python train.py --n_head=3 --qk_norm=true --attn_scale=0.181 --extras=["local attention windows", "gated attention", "exclusive self-attention", "normalized values", "value embeddings", "capped logits"] --init_std_o=0.00763 --init_std_up=0.0404 --optimizer="muon_variant" --weight_decay=0.032 --lr_head=0.00813 --warmup_steps=0 --final_lr_fraction=0.0 --batch_tokens=65536
Each number is 500 + 40 x the weight over its row's rms, rounded and kept within 0 to 999. Layers, rows and columns count from 0. Numbers have three digits each. The size before them is the row's rms in percent of the matrix's.

# layer 9 MLP down (transposed), 768x192, rms 0.207, rows 15-121, columns 128-191
099:514554552581403509486509495467473496461475454474491438507472595568514496470483572480452423494474623519501444543536524458481516504477498473532484462479504520457530500414408479540487605486536488
100:474467523535429563450464577526440478478505465550560521500509512492513508568384450513496575522459529523467557465441508448482518565502452460576489539490475513475501459476477588480582483412454512
090:469531504499449488472531482502428504566430466535525493531537474485452467460494475480439475549470571519541495499493519540493472505492475465533465492596474541520473521484450483497504512512574455
034:452461576546409523481485522499560459542532509510523548520503499550500551524515510499484568512478449472473551542542436501511510607470518494537503497504518459482558484476407553588468498453544490
100:535454501496500505483519509461372484539455510478563530499537529429492528515505511534445496542502471500474462504542469571489472461474455568562432503466512507503561420452444479505491537492512548
099:494438534455468464475568483504481526537496448565519418477510502511536467490519530457531578474520551505508485530549527503524489496492540518516462457536482533600483573534532524510460462462467461
093:491511513474491499497506417565456530564507461589518508459487559558463494464477532573545440550555458510511510478500474438527456497431474500432467477544542491510464557484521505448464503492514550
100:514502529431504505544503455462558484503509491565506528489468454505515509479555443551452460511456517522493493458523518461499434521489467538465567545492440445525520568535439498503533407554500645
098:466522474554519459471467466478483555447514552431483468435496547513501577584457553468473494544477507481495540508519523505477545496508485446485452571495503535489553510502437557520433529489463468
098:538487442514530492515501498431484552580479480473503580558500407489483485507534539432512469517519546567468542471469565476518552517554538486493491496522627525466608413527492457492536490465503460
096:550474532552509553506492499558541505583518533545474521495541559566518493485460521540567553555449466501544528487560479533500405576505474516535459507518525504487518521503497495510532453442527516
091:504488498399545494511513502477455502499473462590477535499523469424528515473529497557479508451440418478483451417539492575442556470541492492529502527485487468499486473557484534527507503529535474
106:517431507485508467534502554522466408425477521552521464531470572459571495454491517547500507524496513435474436483509489530479450544471494535468485490439545517442526568497479522517401540485477537
095:469513539524427569495469484488490554496474464498479477559492517488478526463470565455480541510520577534506492474563544514469493437518505464441426548460519440429542531511455557518516478504434554
093:464528488458504512566544538488539522497517498535523499467537518459460581548501526572589549490485521541536417480524489525447456531472408476519506492529516572523467557499428566489450480440423488
110:556450545462516496482547480486508531476460519514554505477505456451488519523532532467452479432477471548477529507572499499487522577504475520438487447466477484500579546550540513567510463456518519
097:475480487469483499504487530504525506523440486587496567564543506563490548505467530510439445546522498478516512543468526479474479476395419489520502502483539468621484480490509488468500513462568491
101:503598495449468530509520517487492513494400511547495535424548464519475501540541566539487537541443463465567504487576499499542464473510539541536445480476464519485479517528493540496547497447482556
101:461527497483481541476547573488474472483519472565439455485505498538489521433546546464457514536450463515524464479513510501501556510503487465532480503498500467533424451586575563554578504486512440
100:553420482544472507491484486487500515488481571537488504512448467465549471432530567527450463541558446583494548504464469465489514413541513537516521522534520509474434460459513497524491446471472432
097:486507449486429502436502495560506495553445490534475519511509521482442522542523413541502512566458457573477526562484485482491537473523515519532472472580587459537513522550492535513462485449461571
092:563523504576504531457474527540525495522552505489486502459493426471509509531600552468470543474492530493547463542615460560532476507567496518505488486507491483516462518513569526552432591440544489
096:473453429487449517482531503545434447449468503475454478514488552454470518514476479547518457402443528496506518501517545483497477509547439514509491485515468524448490503538511494457458513506477432
105:538482494525512498512541442486512516465513542492467405467477490470426518454461417531536476553585540468518553471486581516519492510468491487537462555601517473482493554471447453597466540489463542
097:518489531509477478539470500555544493476536468480498501551508492474496481547502508531473455537478445561475513506547498468485548466412447585562529497467543537518507568537451496471506441501440518
107:461477474460515432462554508480497490539489521579507544565519486517467488449478473577487515496531496419506478413489576450459472528444419488469458562500574503501505446548509570453563517471492501
115:451561504503469416545495492538553531486500493525525442469515512555396531378492560533577501506525483488478538501450558500531489519515423544414477502486503468454518439513482520503444491572398471
099:454439480488498543520467545508479537515484548459486536492493449456564461458408458426499447547495451565498471494485508526468418497485497511510469444472482531481498466583472536538558523428482487
087:572572488499480416501443406516473463441589530509463453566503531525475481487505449514474471510528517499468417467482460480505504554495532468470562445524492486460481558483453534551474533492503532
088:454513523455541451537549509544492447421496427513461476508584498543577579497422525480497508519393453525586499453572493407556478510535450531533488494519565513506548582515467507516474461493571516
105:670491461487535454520439497537505465462516515473449489481545529494493527484462520484489511500548510467433545474512540486443471464479529477446481562482476543474517534509511493528462511458485497
091:476429510501478454521480537502431565515516459540593489479559524490540539501460516565425454547450499477531549470546449468512469438506585476510484478516569460501493494484522534546521521430487504
098:435517456495459480536515496510468526433480492525572479569569447508528547487456496527500403485542520561494478522467546492502433505542523509469491463469538412483506556490517589467481507473476497
096:570600524504429528518514468545538491466480493521416492535527495583534498499490529538489489506553474467466454545491450488499471466490523532424426560451483454537531580532500507505515536483478503
101:473544456528515449455540498504432516504533506461497444468477429457521525522496475455574479508511540513537493481519527513444443450554518411604540464417529461517458459526541451482440506450523469
101:498500455430452456492498544504461509469551472465491457517459476531473480462500537477495492582467454484462522455508451539481465523486566442507443471569553488439498504476553505502537534498493450
101:470501487430418558533604488515500484573506547521487497570497482518532439546450514526469492554477542556551500500570513517490471494469553501476457510448491484566487514494503540533461492425519510
094:470452436429535561553566468561414564452521553464502433503479428503471511465445510447469461445508522503520527520515475454463475525491513550536469546482574528481494452494533479476505563460454525
100:467448510473482490465505500428553489510448483483480520499538448518515460491476550474539494481471503591473552484554602517509453455496490564533512519456478500471464519404477510551507523472488497
103:486517473539519550496535462514525506464507486445519473448506500504528486553470520473522491508554512526475477497436530479501538475460539435415471562501439521516473527533530522479480404534496518
101:475500485511530453472525501494454511531522560487510543525523469502466498544496451550543510510478509472486456549488522470496469495502525508500533539506531545525406501483524478480519487484424479
098:472457511546553483506491452463522451472530523569564493562445519473546488547405549545496559506457516472508528574522527443525594496532510494616461491447544516487504483543495488539522483452518491
098:486560493471459470474486468591481467589515468528510524472547499491489531494478479570466579498513491482516608525588500507506602505570491487420475518486495528470538531489481560473484478521415499
102:564480535511529451526528509492553549512507577515494520544489454470490447457505506540490455414575514487521505477540456454499466445529508551511481486489535524561545419507595460559533488521509500
095:481494478555585569441476491562520525424484454539511479478452452464571524480561577468448548498451433502517543513556486495524512453514520489523586606511536451438540529519512537504493455423517534
100:505513468445448492467495474526488461465492440548491520524513473522442493566453472526515559499448488473571520529447533495512545456509505487505464439541540530463512518441516403503520517515520537
103:459457484522451514511471485486479490456471484483537482416576530477603532505442531413499513492532536482463501530486533447496451545458470486537491474454486448496492405512511487528482527582532540
100:496474477441550533501473500557547554511470514484525486567506485602558526542531524564569489468473495510513533445478504504490501455513481437500514508444500548510450400527502477455535479513515500
095:490487511487526476497509523526478487520448506493460461526466525467511549519475539497390477504494449438421478509519493544491540480506524511427471480425487552482482460593516510504439460492514483
100:519513488457541525486464508534465463503511510541505495555413499507537517456403523531484508461508514495518490507575482458519501422479554515586509481519558489471543550440491531474513584470577493
096:499518473471514544499483484559547502476488428543574534513412551434474486454540521549470501499455477565543530499575464508505454516479474533497458580539551492566499454545469516521471542414507494
100:490553543416482505540522496443523532525496479543506533464547536552498543506592510535499505449492547486585541492510520502482443444465465538480567457482516542531489539464489497554363510512436418
099:557479536444458471501484393529476477464501402505421510481542517534449578437453500495504451587520575422470495484500491556470511495477523421466462484476473501501516506557487525530457552506508535
092:439517499410514483421466432452582498554535494444485531431569515520461459477473511490543494543486411490537524542509492516538461417531519485468485502499501508526462540424452547437438479518495440
095:625497498487458500509490477473474486515533472413499533506549536503538472482517520487508523542462579530503493499436498478481477497540496400533536460580503494573460485519473525514537499417434453
112:454482506483467543497518610441495509504484443560533444559496484477468459479510488512568445536545496538476522439517566451547455497507555532556487501523504513468602516502516481470451454489477638
102:522564471447467567484542501543492494575597544529538552482491502415563469544476524455545535567596523508523529533524469529464569499508526487502417526541528528552521531488489498449571496483561492
099:428584518541577531465515480512512474503486417501497436504532511528456479434575508484526553498510462444531514461406520470523524544552489454515459522479546557512488446498495487580482516469537525
098:486498488482494546488540452411501531518471553410501448493544485435521474455513485504526461552512499494540522486514477536474498513423541440438514517503497497530484463497521511536428509473507556
107:483480544427451583531479483554555471552507453521489451521557582445493432496437463505504511442570501514454536537518521467434541590472479536497479507490466561435493484465493475513536510455523510
113:446493478518538449485536508447490559550491535466511510562483492470494485490519565480477465482508509545451503613538501448489521470508521479532556469476477547500571402479488508479469534464528397
102:450518461500503524550474505508551511549480514498515404444474538470521493457495541560482549511471590489506496491532453502525467524446470446498512418509511452503566531557482480495370560468524490
099:441468425559500521561470522528502497497505497486551454470422453541531532545498455549531520486555510475592533521431527510547552459574503520522467512482463525524450510531461543566547544546446496
120:503472503513512503472446474577499499459427458454505526477459511569519493475544482582477499481519468452472497417465514471418495533482577450534471469531566498544507550482551537587506532517486432
083:505530541495463487534521501468443492445477530426490593468500503475535516413583539560527493510517523465521473475506492497454569451488547503530550463528498500553484481506544464511520582567524450
091:425487455488427458473455524459514504538554474463547520517536512570542479540471483539589418517530456581525466450485586460535478457506503522545406557504477527542459484470571463574498496536544487
099:496481496486507498489449521592543478470540504511514458519582433568508464524500467544433492532528515491530453476488424506451459393545468452581538518542402539563498483593532473521514540515484546
096:478453461493507457457596464444493556454481502509572510552529540473423463559532557459419514499512537587503548571515524537503513488484477515532429518575481526434509510500543555540465439578461449
102:458580475523517547542507570522473446511507466469505517530544470520554557528480492483481520465494482500478490585518504505493505468481463500575538574504560473451475497530489442442488562514525458
100:517523608498523452433521465543500519574496516517505531567518480513476552460550467544512515561408514532561517410524497537424544516464530457448552478556549455523539479465474503570516481472476493
101:444525564481482468479392385430507524407461575510581494504518485485484497524495526498461438457490553563441499480494545526452500472510499537502504435525459497550503486506516459509531510511482533
100:510537512430576455491531551589516489519470460487517538480483556474510473552437508573461567554531490574472482469509478441471486504513488526582530458530483495507499500479500428505487518466435509
102:461529525468502402514517477470507526443498495520474505506432520490498563586512495521516531556419496529502482503458501517433397503526507474466470457531454476514555471439536512456503518551515541
104:560471519514532457507525445560526557416519518472536549516516552553455488493477531512415509481495487560502520539573463470567517488502447460501507573404549576499450499425475484476486519433480529
101:464479448479553546563446506557506505416553481499571555494444546456496495461504471477442485478447475514504470457522527547439473474520486483521428442477511520505468471482506507506616461501470487
105:452570531490464510571624445511506491525458499505581470508499533493551448423572405476420454509526446514476559532522494509515477540503502452490528520482505488518506465494508599460548454511472462
096:471515474507515514472533500484421482471407454517571469514431507509568480501515558503381533565462453527454451487472502492502440430458510483473555447445478473513539491559534521528575511485444459
103:516513463477466478465423552519513506531446455545490418530492511429429505480446561514507496450445500627541468473502580470495463520539560468554458517462435558567472539507563550509450474525506454
109:487509484472481553504531515514540488498490547508527473539517444510567458510470526489520511446510531464491574564583519515434559540489452526499524498577537611507460508459557527532461470448538499
110:525511513482444380553487477491529565440509492516443473534533499518472479556541525501535513476496429562544481520543517510531496506521479520513444463509493536437537471474486528482505466460460558
099:435469465464505535470473485489497516478472517505454495514492530435473534593569613549492454574443478532510530573472457520499544507503501501511558447598497491506496468473571574567442485478524506
099:541621525434547529493474485576543474413500483490527500426553527428526501474506508515503494483498480454502453551519536474459439462493484501451532558440549445524511518473576489490504502494514497
113:494547542461526513455384524543461515453505480495498475429515555466461582433459513556482517555476480542497483571463455481471528482504489500511558541456474479463488497601557475475443535508460469
102:480515555479577478475469484450500543537453468475544499463492612527509531470549523564420510446492493531519474568524506527495544463508474555465544563522489484529534507463490515472482559517546474
088:492499447482473512574497507428490430516504522537452537485561448487543551520437578520516506513491465494494432516450577513427521480468431463484538543513505543511544447515502508490509540549520499
091:476512512537458530551547549426549492476482494485519501455519435511473499395494508524528512501493481557545487483449457527552443500553526421500485473524512456539511491468515540504517499466535582
091:509445541463493489523525551501509515481498490548572505519505517548511576490487593486498487531514401475406540448498485484436485482574538478483465519500538544466515440453511476575537473508499443
102:510473525466495475485426503536471425485538490446527403513502521457516466477508458468538421496434527503437556475381521559512419474456483449470517502563457480526454508533483375583476514425462466
087:421498517518543457535512425517543582529531439537524494489504536472510525594491499456530515479524500585552502553496578449504486487492374549479475561529504477497502562470514457483481495455483501
092:456508549432505520531594527491486510510496517510515534495500565448468510530468535531432509450482513431504541444562447568506502479441469491412456483559443463537451540524474492520481487523527563
100:523487552564585528547530487466485516518524471502476469508529490461420451521565586531457463432574509541480478546456489483495433511528522529485522507505501521469485495468451454496485500578529434
103:467463574533543529484449454521502443510489462510516573475500490489551478455503547544499529566520478566463472526520489453459513529468475510521539486540576530546442507424531538435448420463435436
102:464443471472564503481451444521543443516396457559515553553510508534499505469466506499492521494444529481532559543473412470511506456486506514478472533488547441511436505553473504477399522508491533
100:463447536436439533505495578555510484537542499509476500535481375460459495486543446473576430500529505470480533477526577508508441470506469507492533544579450506511477447479491564521490449452522522
092:528485509535513550474458528443531409512474482600498511496510561490454507533452493456466536576532456464481588478515527533522508545471538479519537475430442525447502468554455512501445449489438489
106:503513496569505492558487516464450452467528502503512500502559485456469543506493503505483550538537488494515478458516521506498526482520540470503527594473539535526516522438475532510439519454517520
107:510496480520497492515546505506562543437486472484440478531553517519505490542525460513450504383474545535531500502529441483433501529485571515435531550455495593563531464504512493509479517514512485
098:497523519477472490465471511478455574436486479516547524513547462519482566495500522522473514488496489480549484500489463422512519437517544481541525495510441510526508468405461500445474440523480502
106:556483498560468512535497464432478448519516439524413494419531454453489454577515510488468556475509494492486551479502434604514543460482553549429452514462506535405591445497538499520599466478475538
103:491555578515468503471534586511518515523478506519509477473507470471500480469504462474539516536476473489472427448475540541484491449573496491586510507520447495483521535485497564587501558454527507
097:536517483409494451497431474502508484569542548480492504508484482505500519449526583508475573521509534508504475559529427489477486511451493484452559551520507567555518483518516542497444508512473510
098:468429463464500453562380511537500508502558461536498456465440500532473557478441533484505560469531539471512559543538538485376470457461539569495478525487515572512527468515478467498473496535390513
092:485545496478419469543485464424466542556496454531477493524491504535543514490524463508471563556454517482519564487477493432425425500543503482535495470542574498439482549545555484529404471530576506
098:443464507466463458491561531495460537527542469511541489504528499508471526460410538540544443490489510518504616529538489523520528533551416485492541513500468523483507516527494458496491514489464499
100:472466510437534461482416542544492493503494447444550443506556540530434537439526555525440510492483421487518586474497491488556455466520532445487502505551506504578567461537460462464524485498495459
103:431461499452524563550474507492529438510500533511441501502508523503567560511561490553442489443450473488468494468526485477465536454511465444469490484484545554579449536468543486513467469444518533
094:471524563447485487476516474523553445509469494458478485524515492449541422514449598515507503475480458545415462520459503476503519537485517479511442510555472508517557526503524471524468490480539556
# layer 9 MLP up, 768x192, rms 0.212, rows 16-122, columns 128-191
100:581491485489564506487427601553570526467469465516516501468445462423461544472519471512497529463460479454456487507415505516531511473536550495543481532503488508458482563454497525496519475541488557
082:517507515523478456448489511496479505544497521539486530542547460522489466482511473445476513559484533601578541520511529427539474508461430512479427501587567507527420497473502478428551488491525492
024:521468411581531537451457463457489507521518511484562469561531535509517542480486545513482507455567488402448487478472424501480485463476480526452483449450504484525473490515464519404523521513551557
109:485458587500460457492455542426456485488547467542471454467456494494537488476512491504509502527523433527425468440477524592527443489509439522497485537543581545504492449458490463536514516542584453
103:456481480501458453472494511501501468526552489537520467498444492542436492511533456462568501485513531460435489531469460468535517469501453556468494467548570552512501488452394445570486495552589489
091:455399561532561528494619473504454476463476481551537454510475497512427575497424476502521515507581511482499457555428485524478430485558433458432539529528403432455518499475433535432569520502486442
098:477524499548498509589499460506504483416559452495521459504472436496429517495407487535543552514504487519443554485483527511496527491515530531545508537440484518512480566505485536468503476462572554
090:501489486529491598477460498484510493458523465497447461489482430513545404399469553565507518479516588503532454490494457565483518519524468382536495501551528522560468556464446529536504495454537544
094:478527446477460566504512459410530398488526506446542438530497488464491531531504520555527457486486531511504532544507512484424548446517471517538451545501497424484600515537553475485466515528567532
088:572496536547512476512432548507476435494528493489427522546521453531482476589539566464494516539525504629468482489477483553495513569572460483455435482485516461434493476537582460463527467483493505
094:457499514488475461432479451522511452475479503483471481494498432437462518574509425609411556455475435450422498506436519532502439440537499438511517472545417500509491525520504507558474500533539484
108:528532495449487515531443512517588472525617478519474385517481485514501513500522467562519492602466512419477467504485502487544580473450519489514539514474504495427546518528570487522555510525507463
097:508572471514476564530472457541510560532511569585440519506495486522505514450509548565560540444483472466599466476554476498476476444576508442514535494466525485428494503465462456416489487567477519
095:475533511486449491500516509490494461441611532511518459528502491391578484520512466511464499507471486491543446533538467549502465557511504464527532532550508461441447517481519470490538452459560470
108:540522473564463481509504601485548523495519503513594457525476487503498467508480558489514542462542537579535537538441411486522513430549499563464556500528443506509529497520433435459578482474535482
097:578527503495504495573443528491494490499521474577521488538456480514462537534462534511468518450481467528466579507508462547454557577521435463580552425506560534525472528561506568450471453446459539
098:540515410528445480537472518445481523479527476547489541499570547430465523515515498424512484469456507508496442465515457508469487580544512503447435501500496490464559452469523468399473458453466517
105:514493485537557521487438483551526497428508577501486478482477573610492506474507476548543539469523456528542486496517526568512570458559556454573530491511508487543441490568463500488567500530479500
106:505491476494462532461494484460503534459532518465495475551448524490489469485505548462512566502581505477440559520478426476508570442545577501449600511496487495475514560464460468513516543480511490
105:511475493515456455471461503525456473504514494461485466587499460518412450524501549453546487542464470492489487590449530561476514511482404477538488424503468435518483416472541548526453502520506575
089:487515544445501471544560509533563543544509533544498454490463439532446560577477476530469471461470482460496526498477496487565556428415452509486491479453573523447448554492496508527500496442534537
100:548527478450570541529451503516539540536475442523507505526506505512516557498488468544480474459440485527511504553472454521535468508501510575483536546541498544555442523520487556469471494495531532
102:497367431490511453523526457502468568428563504534519483480461510532495508518495454507509513523507531523496528499567482501506557484514465445504495521487548457505536474498433450501498483473504579
106:536510521524483503527503463514548458492523469498511456512411487587517460483553567540526479496598534536454479485498552470467521459512463563548517538467460546562440545481430589505546494568596514
101:460509425453458497445524485500441493513585480487527539529524456465429517551533497527502543525650496464448527448484458462440468494488530508471479438510508535551563468504554614490496544515514542
111:420528478517488428596576478570526440500531570461511421465534457501434454518494488501479496487482491519493487563487549533460487426521422495497476516498463485498506451540479505515481561528553493
101:503508543504474544456482547535515491483488443483503503473497552509491454494513564539412560406586487582477493506470480539508435468464453490452559478533462554540486512524482542457517501433486450
089:431536454456568484540515538520499526416468515442531524492458534516584543579439469465445485562580518485526474484546436493516502471521497559457456448505503524482509473507463487472511445479473494
090:512495494512487528552429601490451567515551443514608565453539496435477425454497484524441528392466479542454446483519498486536492529517499459476532452599437526481569440431511513462512522509507499
106:501466512564464530436524453514483464470528557478433462480504504457498532502486491492452465502472551448477453502506516518527592475520490513474456508451422529506491480525424489479467489553491525
086:428529499507519477484477407509559381415484494504557476596499490544420549533530488509470518523510448501419404517472531490574537420554599476411480489452496513541519526527520487538492514463497495
098:441454469465461515507519511457472445463542526507493449479552548452524478492520508468463547523487468539538521488533459474484521506506508500551469482475518564463525479433423485472457434479515468
093:509509542463586522539538564485470487504447491438502476492562489526498414573476495506450536455475559475491585529490453459558507431471466481485499489552472438523467450437423578525470557503501581
101:577541486570509393518482475506474500493503494524438469428444514436516502483588543489498506528456536586482506464432519515473482490499538455541516565484478509479534514488490515476573557496524479
102:524492487550553469472505489518529554418547499520442502527469548492488446596509501565524491524495518454528484556449424553463474524535479533466490581508521501451452548481505506454434570494468484
103:571424418474500401514458507550488468488459517437444590507459484529509459539492508508419525472467513551508469410549462509439499424511527513494399517540515508519391535536538481437539500465502448
099:536474550590480525425480537516551491477515498452505491501492434386442447507505466518508555516500476548542607505511497483453466533526404471487499504499528465508424501440541505527489464492498583
102:508436472502492526483443519502481443449506486483429472458510489477520475542467420439517443485539517526487481521526520482543430478516491487531520510495465494508472500478477523493508492465500447
100:533537591480461519530550489514511536525503474492443539467514450430459521485528440494541545490485500475472478565480480496529480512541473449422481563496560486482498466485553474539554371531465472
098:499439558471525505497450480515571535484482473491532433485516462419518460494476495500507479501530516375557461539507440560508505482425382534524506466512501502453497540463525458467554565516551545
098:548479462504528477485439536551462473465553526542480515453508444523545519552567518470466456532497480496572497433484504460466481557511449512569439378564509538422459441510573489542526362524524422
096:509488489490463570439530471504501463546509507509403510461544471501441514568485512588522531503515527492515503529495456473455509506586490480497582531494507557521505503455525503559481444495533442
101:460493461511554549498587486445444452474533468530504520510521448609441574494532475451465467451522545540509521504545513443515542488510561499523501511494508485532462545450515536485499449568509486
101:588485548475486485529485528497441456517544467545452523481478434462537473522597455525480515530473514488465574491431517541548488475485500483532492521435477494445482499485511512480550476523437466
095:523480521502501538516501439487405442472478478446492566468502544576524469488556492547374500521523485468433592448397506499525487566508482405450476452525513512501448574501484589545444452452506484
104:516517449520460499515472496571539464441492566483428446517478434508497467494478450466497490569487495572557479548543457515583493534555501489578526544545506462483527443520442476508527466503617484
105:569428402476522553387476539498476609573414486490605477547487509515542491466535463517452512561514457495518489509489503504495500489463494454513507565450531513475501492496550416484546507511534542
098:604519451571527488499550487463474457454475497550466455523463535490473474465477472511525495515421454470452535529512572544524545564561505571476517459476516488511520514562493532535520494501508498
095:446549438504468500508451510473530483547514505435460490528489513508507432485433456447515504495527440452503491572479479579481482463535466487512625439528471448454468512448502523512479474508497504
088:428478463579435566529522432595532528474462496546473491479455579495534483482517471528469431519415544545519533528519506437493484478450491547452495480520535454506528474525490472449490485469474505
097:509477533423461478483478504523494503548586516449492502514438390576515509450535494458540518455542413537502507630486470571530442538495495472555521469493462484512463483505487504529546461515458519
096:492581512499438541479496501552473489410478489506429488566470559533488509580561546534488497477516548515540459525542446476441483471552572535429531527478506451531505497484520567493556427463494469
092:542515514531426576425514407446462500539491508460496437482535483497563470527461440529528526501547478439517516553452553509519537487489500500520537485531456442492537557472528483502547479510515475
096:566514508535480492549557483497543470544558502544455432545478488498489497534554448418509554577564476491548496561517436452490510487432423561524480484513469493503430536544516437441483516496537484
116:500493574578493559474476486509496499460518559535495465499514499535449492533495464514546506539556496473488469470508431505559519520527443441557582484517496523498528534519501510555526488466542563
098:522502562566495517513516517531526471466464468545479522482524467509498478511482480483480442519494525491546542483444438467583515430429506515475497515507514456568505536469446533544569522509583510
093:444611499473477461583465448586510532524502539468470516493564482477569502471463496499458511557479535518485521511493429569547519476558444563555509573450480490524465487494417463485559481540484490
090:524522470589472470409465523523474490490533507444497494580513550560479490509508447496470579504536546481501498571566539519530520504494510529467543548539536470490440526467481493485532593444435542
107:435473531582477480508444550496509506532480526415497529539521512574508457480499525571475533598495462537512436517460468537469537517500455457473548553495412472415524499534490507451450448468420474
105:494459407507518447473512503432488514474488521434487573440486530531482489532519523505460561533543429554487457502521443527506537521516499507436518534492448534463553556496504475396602523520508471
098:413458504455480446509495492466502463505464513447540485503517528479439553564506442503556527484489551501436508439520522466511457487522457506475516566496531468518552427474413525549532478460463570
098:476523452482493510505451462464597378528476541542546456545496546470530469413485554517419496568521524476485493510517514509530495519546490498529520532560521536453510533494421486543490456553516475
114:369455490566502450401455493505542469445442516436472541501468532482552502535483499624502507474505551467495507448459508459610467432503541527533518523500494501477521568487530505522465500466497516
082:465523492494482520533515557466557478549577449533522566436498463542506469483467482494542563545524553537397425536512495519495502523452465487474525495428498600474442496515503477522590447467568530
097:391451397449504578513487534511484526549444579540544493437502485446515514529484455521489451491521526486522495484522488495573480551520499513472450564502473557438504442422468516502530423532473433
099:515536520468556536539562535478501474461525455533484529510491549490547486507497474492488498488517511428501446532526528484509492526510544544479538527540458506450443496525491480518449557416523516
095:482555485496521477503457618502484505471513455475476504533555464448497528453512521496518443499476519534464494482574509484510481495516482515491489610497520459474488561386543491571490516557504537
100:626593499452503468506532518411490544475569508550487452513478434501554480511517510513481471438540469514484494425535511461439507494426468482500542486548514451499476440439485486438458476516494456
095:481450490490480483467491502508529472564450457593480511548488530506477509533496533467477590528515528468543457518459443560485478485491430547440472509583485498574469439405467532493510444539526563
094:496492514502509513452508384486518532399553504521535512573488470473518565506447470526441494481556511571423550549384498524543477481522454535477497524517472508428477428540521489467539492480454529
094:535519455459498542460476555501521473527549471501482492409491526537501495568474439456444432458502496473492473562503437508480522504521463563615523455523541447476498560462477474583558533537513520
099:573406541510530501530490567511455497406464461450552449483461510456484498561552454462446539517523487515505539576480488515516443480534487435477481459508508464478462501517530480463585562461538507
107:502554474515533557456541548496485466495488482510439482489515502505508393555505508397476495592563468451502549542449463540494445499508447473463552534498482509482464423531538481495497574518476544
094:487517452531584567453411513503509498503461508516555482499509435445490516513523560423489510523456522480529436493525383529462437477427454541541457525433473560547481466554448453520462534556541477
101:559549471499525411535511455572564462427542493503485487453500515471522506567508518458496507511564576540470474504496539456504536513536520525556510499534435543465508462469502560573574430535541491
101:487535523460469594485529442445491504489603530497529429495500456545419427529521446486441507409472505505495540534591531485532457467506485523543528503513483523500564490490561492425478456509450523
106:536475511485448547438555450486511467519489432511534445456400519498535489403531505451501513503509557537440488467533475530487563478498498426502529494393508475572493543471571595440586412522516504
111:491511453480469503511411500427524506502565548505558487513443502396508505540536474536524469507464501458520532511483509485589507503473462502578421537450504522491497568502510523538558479525495454
101:561550523512472479504480480468548499530410465458535435566453444507438511517552528476537463547510517538464514529530515473516470492587458531533477407462476466490494539518494534424507503465535528
094:476518470508507501571483477515494507445566548455585440457526474493553501512547505506461545512530487477532500513481513553470455497440449523579534524545457496466515526439541437509395504505549476
086:518487462520533470479489537518507459486473576513490544563431459531474559508528492416528440491479520565486509422468478459558565523542462542512531477524473541500524423506433489500543493483497525
111:556475419496477520571497448513491425455458535552454435420497475529529512508561498480454471435532459457515445445491538524483523518425500440505448549505508444511463535566565509460479439470484385
100:497519428452516486460484465463462486431468449496528528458410485467507538504525445493482568429533535441458488491524467547443462456521494421478526504543526460500448534512493430487526608531466485
093:520485520468503528492509487488456410561445500508556520484472530423465461436502504432397529541584461472572420544522481467422453537536496462452517459490518547499539496529488538490476625490525500
100:535545489485511506509471511564498474482453491441558492576565527568474434459530507491510532514551546500448506505510548529510493497578465506442573524526512503510558480481551515459512515560601495
094:437417447521463487522526520406510526524541467543508567537522508492445508555481484484487441508492475477365488520491503564521461471564516554523420530542514516476505527467424514477530473459512513
108:532547539513549445440468557502532433525546495484457397484498487526480537493568450546450470499475499471511500471537531511510471423553506395558470546548562431486449552534468514496508547503496514
095:545488538504493508511585449517523507435473498482518483537413554455481462570491552440437523497477471469505495511470477490504453477495439512518479484455430493465518540455569510495531524504448470
096:560541488507492547440480509492540520456475578465444514459485549494551528484466460420505506534473472504521454489499549539463447512541543487492521447519544415440541425439449438471480498516457442
096:478512488534494540521439459522480385521533479398479497527471553485465507483512415542469555506565550544556462553534402512514566552482502455571518472509475459484477481463503577492533470482504542
105:540478440489449452484500519439468516447559481500467475496544429426496435550518466438454476558593493540562414492465519483509468454483450513491531476516508524431510510539473464479488490488558477
096:567516553573512487563520570518501562443418576498501525553508495460533518519483461494550465487521491570514528521492503480477476528490545450550527492485505589482556520489509528480507482550542517
105:500434527491474495519438546468494491457562442581458478506554475510505409523455450489537512529574557496531468505483434496532528517465521577492527573526524506496545471465559524461428540420565506
095:505502466545546491544496583531468489569396555484490493422472495454516432516531451462586562449446462548506494474501478511514449445458501561483540553511499458581505484553550540516546505459527493
110:486470503439473510479432509517538491486480488540527499440451494465548465464454491500568526503523463470519465458485554517562511507404552465462479471522517497522434512456489486515547422438569496
101:488553482449502481465556499507548496474549471571485405488517510525455524574551542500523593497554469534518396520506552426450435470466522434410470526420487562593514465469543481483583420500490510
105:475444548535502439476488521524453463479489493506446534497561424456503543506526525550553531510577463448413484577525550524477473488571511450536576523494484505504471476521465525498473524573470511
105:506525571543513540494577524479461515545550497484485514492466522485491547563556532482556487511469456449501493497415434548567505552523551502476488516496468451446432536486487477471536505543434475
105:545467530516496481516476574554439498460507489463528566493446559455472473499565511519471520446478485447561547432500443504540561523461460460511506483495493496564503519461479482508544524493594535
098:546403531485539523443486483527515502554503502529539497489585449516469478441546535503447537473534502464451425497483527482470426498408503479468491508537540540518550479475468499534479500491454523
098:495441487536537506543553449502496482529474502548496449543494485593443522465530467523489404461523485417501553601520515508485562473575500466423486503507484504483508435471508476485448483497544475
094:529531425525488474491513533539477526530450564484525450442447546512530509504520502504518540532506524421465514508440530497483451553510548508539464563530544511521502516425504425529465394555546524
096:515534532478480499463463455417533474517492547513503554476532470508471451455458479608488596481565463460530495524532537494507497460517480528500469516525503481546490536518488408467554528531441437
099:497419528541477528525503455487558462522513549538480518484493520427422561514540485478506433482456450486492556515496531491485428457587493514475506516411548494531492501486522472426545450495501468
104:455477491491514477475490487519544557502498524455483411504472529494428541462432523510494482493449533513522389486549514526425478523501547418462513453483466526579487550564522540426556451473458510
094:461469567518419470483510464549558510525496445574468469551486546439477504519587534475519475474451570518444444544503521440527528515462461492533487502444566479516521450531494448473611527490475498
099:532497423494457548466539467446499460536536539542471466554511518452504474523523530491515509510495497479446473398472528508537515457530535457499458500476469578486562491467469497483521515478535551